Weights of a small GPT-style language model, trained from scratch on English Wikipedia.
Size: 8 layers, width 576, MLP 2304 tanh GELU, 46.3M parameters.
Architecture: LayerNorm before each block, rotary positions, no biases in attention or MLP, tied embeddings.
Each number is 200 + 40 x the weight over its row's rms, rounded and kept within 0 to 999. Layers, rows and columns count from 0. The size before them is the row's rms in percent of the matrix's.

# layer 5 MLP up, 2304x576, rms 0.0243, rows 617-642, columns 448-511
100,210,238,182,306,194,225,264,234,150,249,205,227,287,136,134,195,141,159,148,213,248,186,66,174,193,194,236,259,183,132,177,176,251,199,215,98,240,233,133,137,207,227,228,116,219,238,240,201,228,242,186,185,145,169,217,168,236,216,150,181,180,165,208,198
104,192,240,92,218,241,232,186,191,218,228,190,208,123,270,226,226,172,203,183,185,141,203,179,225,63,222,252,160,195,111,212,243,139,189,202,209,207,253,232,178,230,195,257,152,192,191,221,170,202,191,183,200,194,205,206,179,238,156,139,181,162,232,211,113
107,184,180,135,176,197,201,162,200,244,204,167,171,174,257,255,198,207,220,171,173,177,238,248,178,153,166,179,291,240,155,263,196,157,217,285,181,196,143,181,184,271,255,149,201,238,222,159,153,190,191,190,235,169,241,209,173,207,187,178,228,191,217,171,150
099,166,249,166,144,247,242,92,194,209,224,151,180,224,155,171,231,255,191,200,299,190,177,196,213,166,216,232,251,217,201,157,161,252,167,185,251,201,266,194,249,207,209,213,228,84,139,212,172,211,194,223,181,190,211,159,204,199,159,201,300,170,135,261,256
092,109,204,210,250,244,237,207,156,112,217,271,213,246,285,149,178,242,228,239,212,203,206,232,237,190,271,139,183,228,118,218,217,221,224,133,186,202,236,208,243,172,178,168,171,222,185,157,224,102,190,175,191,205,219,192,238,276,198,262,134,200,233,139,229
101,122,149,108,271,245,227,170,166,228,184,158,282,224,151,190,161,292,231,171,199,229,276,239,201,169,160,202,240,223,167,213,188,173,260,159,200,212,194,270,170,258,259,165,154,104,198,193,157,137,196,168,206,162,170,231,149,219,86,259,253,266,229,199,173
094,227,187,191,194,185,215,293,189,122,249,194,164,170,151,251,303,173,201,185,229,215,249,145,177,191,153,192,128,250,208,203,136,136,229,196,132,183,180,173,164,208,181,282,184,160,185,162,235,200,247,188,215,284,179,171,197,182,101,187,246,160,166,195,140
101,277,314,181,227,251,170,188,110,232,249,155,222,176,133,174,183,164,188,163,207,258,190,162,180,142,129,199,205,162,196,261,197,122,224,223,243,233,187,238,134,215,226,196,142,200,220,230,208,107,173,121,188,238,194,236,228,243,218,140,195,179,129,132,207
101,170,191,194,193,148,157,214,174,197,277,259,227,214,230,222,164,149,209,186,285,141,187,125,134,177,166,191,237,273,193,160,184,220,265,247,201,225,172,149,216,163,242,133,176,93,251,184,187,227,119,155,186,207,267,215,156,178,203,281,231,232,250,213,148
090,173,245,231,167,165,221,241,188,149,169,82,164,258,268,277,254,138,195,151,189,171,237,202,187,91,156,170,209,140,165,211,204,273,179,220,256,243,166,232,203,135,203,161,264,248,216,156,193,88,189,153,221,157,187,183,180,228,297,173,254,192,184,169,198
102,207,267,225,207,275,219,228,173,235,246,179,216,178,182,140,223,159,202,147,242,192,201,136,220,170,236,162,267,176,219,212,202,177,126,121,224,192,205,246,217,310,247,177,217,161,206,256,160,156,206,176,219,214,172,206,189,205,183,226,254,200,267,215,112
095,209,267,212,228,272,233,200,185,237,246,258,313,289,228,163,240,252,141,166,173,245,186,220,238,100,183,112,191,233,147,178,211,206,238,162,208,222,248,299,197,168,251,221,183,241,189,140,227,234,245,181,150,169,229,226,228,180,221,241,126,225,208,168,220
091,135,143,199,176,253,247,169,238,215,202,227,234,137,170,185,221,233,179,161,257,207,230,213,209,204,214,233,190,196,138,254,190,175,141,188,185,217,203,228,168,211,191,206,161,158,186,179,164,113,126,212,195,246,192,259,207,131,205,226,224,153,169,195,277
099,177,107,206,155,273,219,206,190,160,216,137,226,251,179,217,296,277,241,261,202,226,216,186,248,191,232,273,233,206,203,208,125,180,199,142,181,169,179,252,207,211,216,151,201,175,199,177,206,220,203,189,226,161,210,209,174,275,184,201,181,180,184,222,145
105,150,255,193,181,265,204,219,191,198,274,190,237,218,147,196,161,269,156,156,216,225,204,226,207,150,197,218,222,200,121,303,211,203,200,219,198,196,227,210,153,237,220,141,235,208,196,130,138,241,220,203,196,136,197,181,251,222,227,227,200,197,156,243,193
106,163,166,226,190,197,200,217,208,212,189,231,210,165,259,166,202,250,186,206,170,222,154,207,177,216,153,184,167,254,164,206,236,198,173,172,230,224,150,175,137,174,198,264,213,175,184,132,199,198,174,218,258,135,231,204,186,184,154,202,216,155,228,223,196
100,230,194,115,212,199,178,244,240,206,211,189,259,149,160,220,215,180,193,161,226,243,197,190,228,131,211,272,164,179,50,219,163,232,217,142,168,253,194,203,164,182,177,157,151,203,204,198,199,178,192,171,240,213,189,211,159,191,175,183,236,207,93,172,188
109,208,273,219,265,258,213,290,215,268,195,224,197,163,210,249,198,159,199,171,137,224,197,195,145,237,208,213,215,184,147,220,148,185,204,209,150,129,256,211,165,192,212,185,153,260,178,203,216,195,289,244,218,233,171,174,250,192,165,212,260,187,190,160,174
106,150,250,188,179,205,177,115,208,208,285,187,242,204,156,212,251,195,188,184,204,187,184,246,215,210,171,251,132,189,278,175,213,239,237,153,203,217,153,260,225,205,182,199,223,141,144,188,246,155,219,140,214,140,164,210,184,234,162,213,203,228,173,226,156
083,242,231,152,152,206,220,211,229,249,196,209,197,288,222,253,193,212,261,210,207,214,222,199,126,207,154,139,273,140,202,216,175,198,161,181,245,184,150,205,176,219,233,182,206,179,202,207,156,206,171,170,201,241,181,210,148,187,157,177,196,208,225,252,251
095,162,213,194,160,289,290,175,170,219,208,252,215,213,146,175,217,190,165,219,260,219,144,172,209,167,213,220,251,172,187,234,232,252,182,133,174,217,172,221,158,175,164,235,192,248,240,208,170,175,238,272,196,154,251,202,198,254,180,234,117,206,199,157,213
102,136,139,159,195,188,220,146,139,158,207,156,192,200,210,245,217,181,186,149,170,153,205,197,304,178,226,172,193,255,245,163,156,203,199,212,248,237,169,158,219,227,236,148,232,281,156,216,210,280,206,211,272,223,269,180,140,206,199,215,193,145,115,239,189
095,205,259,234,245,191,270,156,148,116,204,183,203,176,206,265,209,204,250,222,179,237,150,248,189,181,210,252,128,174,194,137,246,242,214,203,230,261,188,256,147,219,125,266,137,203,87,188,210,172,198,241,237,265,193,254,141,234,205,242,186,155,174,127,230
090,168,252,123,195,234,219,207,127,158,278,268,175,176,194,191,188,226,220,169,127,201,149,189,181,229,249,147,263,113,175,132,224,250,212,219,207,179,153,169,198,253,217,219,200,155,167,200,171,324,205,189,214,193,204,237,154,166,194,212,173,200,152,216,188
111,196,282,128,237,100,207,188,208,140,195,205,206,134,197,327,165,266,211,209,236,187,256,178,200,178,206,219,221,229,220,225,115,131,263,197,220,212,215,157,134,163,206,153,110,202,249,220,247,236,202,190,260,266,207,189,128,242,180,248,173,206,159,233,215
096,212,245,222,180,179,204,158,200,206,208,93,211,166,269,195,169,226,192,238,212,158,144,236,137,174,154,250,179,171,145,204,176,220,203,187,229,190,136,188,165,191,226,199,146,184,233,246,160,187,172,189,121,288,216,257,167,168,114,213,195,175,174,230,214
# layer 5 MLP down (transposed), 2304x576, rms 0.0165, rows 617-641, columns 448-511
097,156,208,105,120,259,172,239,203,197,216,228,164,233,252,244,208,212,153,194,199,237,272,226,287,222,161,131,157,144,219,208,151,233,199,171,168,196,212,241,243,183,177,209,156,192,243,228,137,229,261,178,195,183,198,163,135,184,202,151,168,260,198,242,115
109,238,182,233,204,188,222,176,221,202,289,258,164,236,194,162,246,234,203,192,192,175,198,229,228,246,106,226,156,168,190,209,192,175,247,206,182,187,237,151,224,143,236,86,240,122,216,148,174,229,212,173,154,221,278,113,187,188,181,254,152,217,151,173,188
100,197,230,133,195,158,217,213,169,139,227,171,173,257,175,235,232,224,167,193,222,171,174,250,168,169,271,201,190,241,218,192,160,182,242,155,238,177,191,218,213,166,78,198,224,224,155,199,191,159,243,180,303,204,243,188,163,239,217,171,189,153,194,253,184
101,229,238,209,195,164,237,256,241,256,197,237,221,224,177,231,222,193,180,180,56,190,195,238,187,168,292,184,178,181,167,248,216,229,201,213,215,178,207,178,149,208,198,180,173,200,164,246,184,200,168,171,247,158,169,211,154,180,195,200,142,275,175,133,137
093,198,228,212,235,175,167,243,202,268,173,138,178,207,155,292,199,190,197,278,203,173,198,176,240,144,178,251,238,186,248,214,174,187,178,263,223,193,198,210,175,238,143,238,167,207,196,169,244,206,315,159,254,192,184,205,156,157,245,205,205,222,156,134,184
099,236,279,185,167,182,217,195,229,157,251,192,200,238,241,198,178,153,183,163,179,205,189,294,235,256,203,158,171,154,207,249,191,202,193,182,127,152,216,151,263,198,182,160,246,278,228,220,240,211,197,239,246,191,268,235,246,207,217,263,223,121,200,161,200
088,96,259,133,250,218,282,160,155,212,177,144,255,235,219,261,175,211,138,155,178,181,237,232,224,226,227,203,235,263,243,186,195,219,228,127,209,219,186,261,223,162,206,179,115,149,166,240,243,175,150,216,148,184,192,283,254,163,216,248,169,201,160,203,239
111,206,148,244,164,217,239,229,234,214,203,290,216,175,238,208,188,216,258,252,166,117,193,166,192,144,247,168,215,254,174,153,156,251,209,193,175,156,171,144,237,158,194,168,245,144,139,228,221,263,256,266,273,158,196,200,143,167,136,205,216,232,252,275,205
103,207,165,202,192,217,260,156,210,244,158,211,156,221,210,174,92,233,247,205,143,240,263,198,239,271,202,202,152,183,278,279,231,168,172,110,142,222,184,145,197,226,199,241,177,168,254,197,240,225,230,191,224,205,187,192,203,285,199,188,159,165,249,147,194
091,175,182,193,190,201,232,210,147,196,205,253,162,174,236,105,173,216,175,253,206,217,142,169,232,265,204,256,177,189,267,174,201,225,214,135,189,175,235,236,157,212,224,193,171,155,102,208,208,238,200,268,149,201,196,247,218,189,184,203,157,177,229,232,184
104,209,136,121,219,163,202,127,192,155,334,248,144,175,149,233,252,229,196,220,220,253,253,229,218,177,170,203,206,214,192,243,230,173,186,280,197,204,198,156,172,138,217,188,208,174,241,225,205,255,97,218,221,253,207,201,180,164,185,206,151,168,223,255,232
083,148,193,247,184,229,257,175,215,169,209,196,157,192,212,247,160,130,207,233,223,228,174,261,190,189,270,200,158,220,242,198,204,236,143,179,203,186,157,255,206,211,127,182,161,193,113,168,138,174,181,156,183,151,198,187,199,243,206,230,179,101,190,233,253
086,178,160,197,164,174,240,206,181,160,224,200,140,185,187,235,165,205,172,175,152,207,209,165,170,215,227,174,232,170,164,192,157,185,236,243,189,192,137,143,244,198,241,155,216,180,72,132,233,228,198,199,274,220,216,143,225,230,257,218,219,210,200,240,228
091,228,192,304,183,192,232,237,177,157,152,254,242,173,247,164,120,183,115,167,178,229,173,217,180,232,225,178,214,200,213,270,221,275,153,185,186,216,298,252,205,240,129,254,152,207,166,145,159,167,175,214,144,141,183,219,167,184,173,220,147,210,131,180,282
109,136,135,164,186,148,258,144,123,242,177,172,237,259,194,204,175,207,150,231,211,153,182,225,160,178,201,199,230,280,155,188,222,257,221,204,211,240,185,192,289,217,236,207,170,249,222,217,292,197,219,191,175,278,127,213,145,242,152,211,196,240,249,223,242
108,209,231,211,170,202,191,126,263,139,180,237,210,238,163,188,184,199,260,219,203,208,210,150,223,181,250,184,184,183,159,209,236,210,169,191,211,135,195,237,246,216,196,120,231,243,139,252,183,229,195,209,195,237,185,290,248,215,174,163,154,191,206,228,178
094,207,195,252,165,209,156,172,131,166,236,142,144,223,213,211,215,163,252,250,146,220,204,193,211,238,219,148,226,234,246,117,255,239,199,241,241,177,178,198,168,248,210,191,237,175,145,227,109,216,139,268,237,209,101,207,226,132,194,242,203,172,242,238,153
100,195,184,191,198,229,269,214,234,269,229,185,262,217,182,173,195,268,227,286,213,176,223,230,232,222,168,297,171,199,171,206,138,215,148,115,163,211,227,222,201,153,165,219,185,177,251,240,241,232,188,259,157,146,217,273,196,160,207,282,202,204,230,269,167
110,241,209,191,154,243,180,274,221,223,178,203,137,248,238,208,226,206,239,193,230,174,225,250,173,292,152,216,239,153,202,203,205,186,196,273,134,109,202,168,181,177,194,225,175,250,219,158,236,151,212,263,198,222,267,204,199,180,256,208,252,169,262,232,188
098,160,203,121,249,217,304,205,108,197,205,204,228,179,191,220,226,227,188,212,245,222,229,161,184,189,157,155,264,248,132,231,148,168,171,160,203,241,193,236,133,237,185,176,206,152,90,195,176,158,155,159,230,212,230,202,161,260,166,185,260,212,179,168,240
097,192,187,230,284,202,179,225,247,193,150,174,251,274,172,219,164,222,272,204,155,157,230,226,162,216,229,230,158,130,221,137,107,163,180,212,196,171,229,220,258,196,160,171,143,217,147,255,168,174,212,207,147,195,178,204,166,164,138,190,302,190,167,286,205
108,263,245,206,194,234,197,239,179,244,171,192,203,247,240,246,188,182,214,251,183,217,151,187,178,208,186,268,224,196,181,213,243,248,202,244,199,222,200,189,199,235,209,236,157,193,186,229,165,138,100,255,184,185,225,211,216,233,237,206,179,185,215,117,236
084,258,211,146,181,248,217,229,184,209,208,266,219,137,149,175,186,200,162,204,198,160,244,105,147,162,212,185,183,199,162,177,212,201,198,198,208,201,190,212,181,204,221,250,239,196,157,167,195,190,187,182,207,192,171,228,176,167,213,203,193,248,257,202,199
084,171,205,256,250,217,156,180,223,204,149,144,190,138,241,234,217,215,223,200,187,178,251,211,208,149,188,202,111,215,193,229,172,131,168,242,214,235,189,220,155,200,177,125,173,114,158,229,215,125,241,189,261,187,211,178,250,204,120,205,173,217,190,257,237
112,173,182,202,125,332,244,157,238,206,244,188,198,245,177,239,216,185,245,193,220,239,207,219,174,195,252,155,196,163,252,147,199,220,210,152,258,251,174,147,242,125,268,230,249,172,215,202,168,200,157,208,116,215,194,224,238,223,119,188,255,171,232,165,186